Each number is 50 + 15 x the weight over its row's rms, rounded and kept within 0 to 99. Layers, rows and columns count from 0. The size before them is the row's rms in percent of the matrix's.

# layer 4 MLP gate, 512x192, rms 0.173, rows 41-57, columns 0-63
098:61 75 46 60 44 45 23 49 60 60 51 30 49 63 76 33 80 56 78 45 47 31 32 38 61 60 71 52 48 44 83 51 52 57 44 61 56 64 58 56 61 42 66 46 33 54 37 42 42 37 71 55 27 44 67 66 32 62 57 48 77 51 67 53
107:50 58 25 26 75 61 41 48 42 66 63 56 46 46 56 58 35 49 36 51 42 41 27 60 30 51 41 68 30 60 72 39 19 30 67 27 64 80 71 53 45 80 37 45 42 62 46 74 69 44 48 77 77 15 44 59 42 51 45 32 54 74 18 73
095:59 63 88 47 42 57 62 56 31 64 70 42 29 65 34 52 48 41 66 40 48 46 58 35 26 59 42 39 47 59 45 37 70 50 35 31 64 68 38 56 74 45 59 62 45 39 64 50 61 54 50 57 39 55 51 43 55 25 66 64 58 30 44 68
102:58 48 62 52 57 38 37 60 51 66 45 71 56 14 49 69 58 42 33 83 60 51 38 28 32 62 71 75 50 19 43 39 58 56 70 50 39 47 41 52 76 35 69 28 43 52 70 36 34 43 59 65 52 39 50 78 37 32 47 63 49 47 39 47
094:54 29 41 37 28 32 69 30 63 65 43 54 75 44 53 48 36 39 19 43 33 60 39 38 50 51 79 62 43 64 24 59 41 63 64 57 39 41 48 81 52 56 37 61 59 32 23 17 74 67 27 64 40 71 41 48 66 52 67 44 58 49 67 59
101:56 47 57 76 27 68 42 55 45 52 70 39 46 59 61 51 50 46 55 58 39 54 78 38 69 36 47 46 45 47 50 44 47 79 39 57 55 12 59 54 47 25 84 58 36 48 61 32 62 18 52 55 41 28 42 37 63 69 52 55 51 60 62 77
111:55 98 59 97 33 38 46 59 47 57 34 28 50 41 37 59 34 85 54 59 48 70 34 63 49 48 42 50 12 78 36 80 77 56 42 33 69 24 57 55 75 63 28 47 76 32 48 65 57 60 26 69 49 69 72 37 81 28 39 34 51 53 57 52
102:65 44 54 52 45 32 58 61 48 33 50 52 60 11 48 37 47 34 41 58 52 40 63 41 77 45 64 44 46 43 69 49 59 61 70 54 63 68 49 61 44 63 51 49 48 38 65 28 46 48 39 61 16 52 77 55 49 48 83 34 47 62 71 08
089:40 55 66 66 58 77 45 54 47 61 52 62 54 45 68 50 77 52 76 33 58 58 51 37 17 59 70 35 40 45 57 36 32 34 29 49 60 48 58 40 54 51 78 59 61 38 74 61 65 54 42 43 41 52 40 32 57 60 45 67 41 63 58 57
102:33 52 60 33 46 65 38 54 34 48 26 84 46 75 52 37 38 35 55 22 42 48 55 65 54 59 53 71 77 32 75 65 53 30 71 42 77 26 36 47 18 71 38 32 48 58 54 69 52 40 21 66 60 13 37 64 52 27 45 65 49 59 29 43
094:60 46 37 56 60 39 50 41 61 51 47 54 71 49 63 66 64 25 56 47 43 52 91 32 56 22 25 58 45 68 60 44 72 46 51 39 40 31 58 64 53 63 43 49 57 10 32 49 61 79 68 14 74 60 69 42 25 30 53 55 58 86 40 77
099:69 35 53 64 96 25 43 47 62 40 21 51 33 43 55 34 53 57 44 16 47 32 46 00 59 50 52 49 36 58 52 40 61 51 72 39 66 58 77 58 55 70 72 41 51 65 31 39 39 54 51 41 62 39 69 82 20 63 57 66 32 64 55 75
095:59 72 57 42 34 37 22 67 70 66 56 41 43 56 69 76 85 34 58 42 42 59 29 68 32 43 49 54 43 20 22 58 35 50 31 62 59 29 38 32 42 37 51 50 46 52 39 63 31 40 71 56 46 80 49 17 69 51 62 69 58 27 46 36
108:97 60 72 57 54 62 25 50 50 34 31 34 50 44 57 56 50 71 30 56 71 53 41 40 65 48 78 56 62 09 38 49 24 35 47 20 49 46 39 61 75 47 38 37 64 56 43 39 38 46 76 20 42 59 36 44 39 69 47 62 64 50 95 51
092:45 96 52 50 45 61 30 52 56 54 44 35 75 32 65 48 59 47 29 29 52 47 63 40 48 59 52 48 50 65 66 52 66 40 45 71 58 37 27 34 59 40 57 49 42 71 49 58 64 39 46 32 76 51 54 58 40 77 49 39 52 50 52 56
108:50 55 57 51 42 63 23 24 38 35 61 47 55 21 59 28 52 38 34 42 50 68 47 51 50 67 44 44 35 15 26 50 37 62 13 49 47 43 60 51 64 71 59 68 47 60 23 90 43 55 24 37 36 53 49 31 43 46 58 49 58 44 47 33
097:24 37 59 64 58 33 49 73 74 69 53 70 53 52 50 53 43 32 54 93 46 42 64 36 49 83 63 48 50 52 32 61 64 85 51 73 56 57 53 26 57 40 31 78 42 39 47 47 67 65 77 45 30 54 40 64 41 46 39 55 56 45 49 36
# layer 4 MLP up, 512x192, rms 0.164, rows 41-57, columns 0-63
105:36 48 47 34 40 38 89 32 55 41 55 62 82 22 55 53 43 57 55 49 72 48 27 69 82 63 47 47 48 76 48 46 29 64 58 49 55 42 45 45 41 59 53 82 61 51 60 52 54 54 47 52 43 41 73 52 60 54 47 32 32 41 74 55
113:35 75 42 37 43 68 32 58 53 57 40 38 62 48 37 71 74 70 42 77 56 51 55 55 62 34 45 42 57 37 58 40 48 47 56 29 31 71 33 48 46 48 67 21 54 68 40 37 39 33 35 45 19 32 71 43 41 42 40 58 42 57 54 58
094:65 33 37 46 39 46 51 66 51 50 45 44 41 67 36 41 61 63 46 27 47 69 56 49 51 46 43 41 39 48 71 27 91 30 56 65 63 37 56 66 54 70 26 59 37 52 50 34 39 71 73 37 30 37 55 25 39 63 37 66 17 45 66 63
101:60 06 55 51 69 68 54 50 50 64 66 32 68 42 29 39 60 32 56 44 41 41 63 65 47 41 60 42 41 28 79 49 80 56 59 38 78 70 62 50 55 70 47 31 54 64 54 54 58 53 56 39 35 63 65 48 61 73 77 48 48 61 46 74
098:32 17 47 47 38 57 66 49 58 12 29 69 62 57 33 49 21 40 73 57 58 47 53 50 76 58 57 69 68 33 58 35 57 39 55 47 32 33 71 39 77 61 27 45 78 46 45 70 64 52 49 38 69 42 51 50 55 48 59 35 61 53 72 56
105:35 45 38 57 49 29 56 64 55 43 24 32 45 68 28 34 32 59 67 42 38 71 14 32 28 71 49 60 36 67 47 34 53 24 72 34 34 73 70 53 69 62 40 49 39 58 51 66 30 64 55 73 39 46 40 83 44 39 63 29 50 57 24 49
105:66 21 51 69 40 50 58 39 43 34 39 59 63 30 55 45 77 41 55 36 76 64 54 46 57 36 33 39 34 87 54 73 60 58 74 51 55 36 46 37 46 38 69 47 47 30 53 68 23 58 33 30 14 62 45 35 46 51 78 42 60 44 51 38
092:49 53 33 44 36 69 57 59 75 59 44 29 62 53 45 71 61 59 50 67 35 56 63 74 63 26 39 51 34 44 56 56 72 72 30 38 46 39 54 48 40 68 26 45 50 74 65 27 48 25 41 46 61 52 53 65 60 51 47 76 44 22 47 48
098:56 32 65 70 47 45 51 52 85 24 53 45 23 49 78 40 63 59 35 58 62 52 37 54 43 43 21 62 39 57 74 44 33 64 51 45 45 48 46 65 29 48 72 34 78 43 81 20 75 35 51 66 44 48 37 39 46 61 74 69 30 63 38 48
104:33 29 63 59 37 50 35 55 47 45 15 41 41 33 48 47 17 75 54 53 72 50 35 37 49 33 71 28 06 30 45 39 52 65 35 29 55 56 67 85 46 32 61 44 70 68 50 66 46 30 40 49 45 55 40 65 65 53 58 40 36 28 66 26
097:49 70 34 19 35 56 55 71 77 69 59 62 39 51 58 77 49 69 40 55 13 40 64 68 45 39 46 41 31 21 54 71 74 47 45 65 37 38 36 52 44 62 32 62 50 38 56 65 54 44 44 81 55 55 37 26 27 37 94 52 48 56 53 65
101:57 48 36 35 62 45 61 53 53 67 44 62 65 42 40 55 53 44 56 71 74 46 31 82 51 49 48 56 72 33 57 49 13 69 46 67 49 48 33 80 47 60 35 40 24 54 31 75 53 46 64 73 63 66 55 36 84 61 22 32 28 48 58 49
092:36 42 46 22 44 67 59 48 52 48 71 41 75 61 37 35 65 74 58 73 49 46 56 87 70 61 53 41 54 39 55 54 57 24 85 45 72 28 39 53 46 54 39 53 16 48 41 68 49 42 73 38 64 40 48 38 48 56 29 47 56 39 55 63
108:74 25 38 55 53 63 18 38 49 42 33 35 58 56 30 45 55 62 64 62 27 54 41 62 48 69 47 91 64 40 28 27 70 59 56 44 33 24 87 33 45 48 52 63 71 39 41 41 34 36 43 36 41 50 60 61 52 31 58 18 55 67 45 44
097:45 60 31 70 69 61 38 72 52 21 41 50 77 41 59 83 40 69 34 41 65 37 38 34 50 43 47 72 42 55 61 23 66 48 51 54 17 40 64 60 53 50 51 36 33 49 42 46 53 65 61 67 79 61 27 58 59 51 62 37 41 54 50 31
091:77 83 36 41 33 74 37 32 52 61 51 51 46 13 52 69 47 62 43 52 50 51 68 50 69 17 49 35 66 48 84 49 43 44 59 73 31 42 51 56 41 56 70 28 54 56 61 58 42 63 60 32 42 52 53 45 46 37 51 56 44 52 40 87
098:23 56 61 56 60 62 44 45 57 40 64 72 55 55 45 78 53 35 75 41 50 42 25 53 65 51 33 56 45 56 35 71 52 47 34 41 74 46 49 49 39 50 33 47 61 45 26 73 56 58 55 46 43 77 67 40 76 82 66 55 45 37 50 43
# layer 4 MLP down (transposed), 512x192, rms 0.156, rows 41-57, columns 0-63
109:32 51 44 76 53 47 67 36 63 66 70 58 57 41 36 45 73 42 37 61 56 67 60 51 71 80 57 75 47 60 58 58 38 52 27 45 59 48 51 42 43 65 34 47 44 05 50 37 41 43 28 80 59 54 43 63 38 52 44 42 43 52 57 61
112:50 46 46 49 52 23 77 58 65 54 66 62 39 51 60 75 69 47 43 65 54 35 58 54 62 78 66 59 59 89 40 57 53 51 04 28 61 37 54 48 48 47 48 37 43 73 55 64 48 44 61 57 47 51 29 50 42 56 53 70 52 68 25 44
095:49 32 51 75 49 84 34 48 32 54 54 63 62 63 23 45 49 41 84 66 56 50 62 74 48 24 42 58 56 27 51 46 66 67 51 31 44 69 52 49 18 44 46 62 40 54 40 61 60 48 23 42 41 22 65 48 41 31 50 64 45 50 53 60
104:58 50 63 52 68 39 46 54 44 40 16 47 33 28 47 83 64 35 27 48 68 59 69 53 51 71 68 38 57 26 39 41 48 55 41 40 33 51 81 68 76 29 70 35 48 36 67 37 30 63 32 48 70 13 68 37 41 35 39 31 46 47 67 50
096:51 41 59 42 32 28 43 48 66 44 53 44 63 47 50 42 35 71 64 40 67 73 45 53 47 54 72 31 49 14 82 28 56 55 20 51 75 41 50 78 61 23 24 54 49 39 23 57 61 35 35 42 47 72 62 71 64 41 61 44 60 26 58 53
103:47 53 36 54 45 30 51 51 36 50 35 92 51 39 20 28 38 49 42 58 45 49 55 53 40 42 49 38 56 94 52 56 54 50 45 43 23 32 48 79 45 57 70 78 33 52 51 57 54 42 51 43 73 39 20 47 46 30 48 50 43 47 48 23
096:48 23 38 29 41 40 30 65 61 80 35 74 30 56 47 33 43 65 38 30 62 37 66 46 54 74 70 66 55 68 44 45 17 55 49 40 44 26 37 52 74 32 40 70 50 36 60 40 51 42 70 67 52 57 42 51 63 39 60 57 58 58 63 32
097:50 64 52 45 22 46 42 52 57 52 49 51 46 54 38 58 47 29 43 45 61 50 69 26 72 50 38 68 45 75 65 39 35 74 33 70 46 41 34 93 45 44 34 45 55 57 50 44 42 45 52 36 71 55 54 64 51 36 41 61 40 33 38 51
104:41 27 76 82 54 45 60 86 37 35 36 65 43 48 59 43 44 45 51 28 70 69 56 38 41 47 10 62 33 61 43 37 36 65 53 61 48 57 33 42 40 56 60 66 35 35 76 65 44 50 26 53 56 35 60 51 40 67 71 35 48 47 27 33
098:56 73 65 66 70 62 60 37 59 35 61 36 62 53 51 65 62 46 70 53 34 25 26 61 35 55 64 48 67 57 59 64 49 39 56 55 67 61 16 59 78 54 49 75 64 36 60 52 58 58 52 49 54 46 51 44 65 41 47 45 41 64 48 62
099:34 46 47 39 80 41 45 38 50 65 79 43 66 42 47 44 42 57 59 42 52 66 77 86 64 75 68 54 39 69 54 44 30 75 36 50 18 47 69 26 62 40 49 58 60 84 54 44 33 21 21 39 57 61 60 72 27 21 20 39 37 48 61 47
103:45 41 29 36 75 56 29 25 51 48 46 37 83 43 47 65 35 40 52 35 49 18 32 72 75 36 37 28 51 33 64 66 44 36 45 56 59 58 63 47 49 37 52 64 20 70 75 32 66 70 33 38 93 46 63 59 25 53 41 30 58 44 70 36
097:36 62 52 35 41 44 62 30 59 55 95 42 26 38 57 35 51 88 41 45 54 43 29 73 31 56 55 36 42 65 47 55 34 64 67 58 54 43 43 65 71 31 52 23 51 44 41 59 62 40 53 39 64 24 49 40 34 46 59 66 74 43 55 16
101:36 33 45 29 49 40 47 57 39 67 51 12 45 28 37 54 55 57 52 40 26 38 37 32 75 42 16 56 74 44 60 54 74 66 31 58 53 32 51 43 62 48 32 67 66 58 66 29 49 55 74 58 39 64 71 59 51 63 50 42 48 54 47 48
099:42 68 63 66 80 48 59 70 38 28 65 27 26 54 51 74 69 58 60 49 35 59 18 42 90 84 78 15 59 39 33 36 46 45 60 45 52 68 54 73 51 55 48 57 54 28 30 24 50 50 64 65 22 48 50 42 39 46 69 54 40 74 56 64
102:61 41 56 31 45 55 51 29 53 42 25 56 56 56 59 42 52 61 31 38 69 64 42 54 59 24 34 62 37 64 60 41 45 23 44 39 50 35 33 54 42 51 65 62 53 43 26 71 44 60 43 38 56 37 47 36 35 83 48 55 47 49 29 17
096:67 57 71 65 40 30 28 91 28 41 42 56 44 54 60 35 73 46 49 34 36 58 13 70 61 36 50 55 38 46 53 62 71 41 62 49 23 64 55 62 57 51 42 60 45 64 52 61 66 58 27 52 41 49 58 33 51 57 40 36 59 80 46 83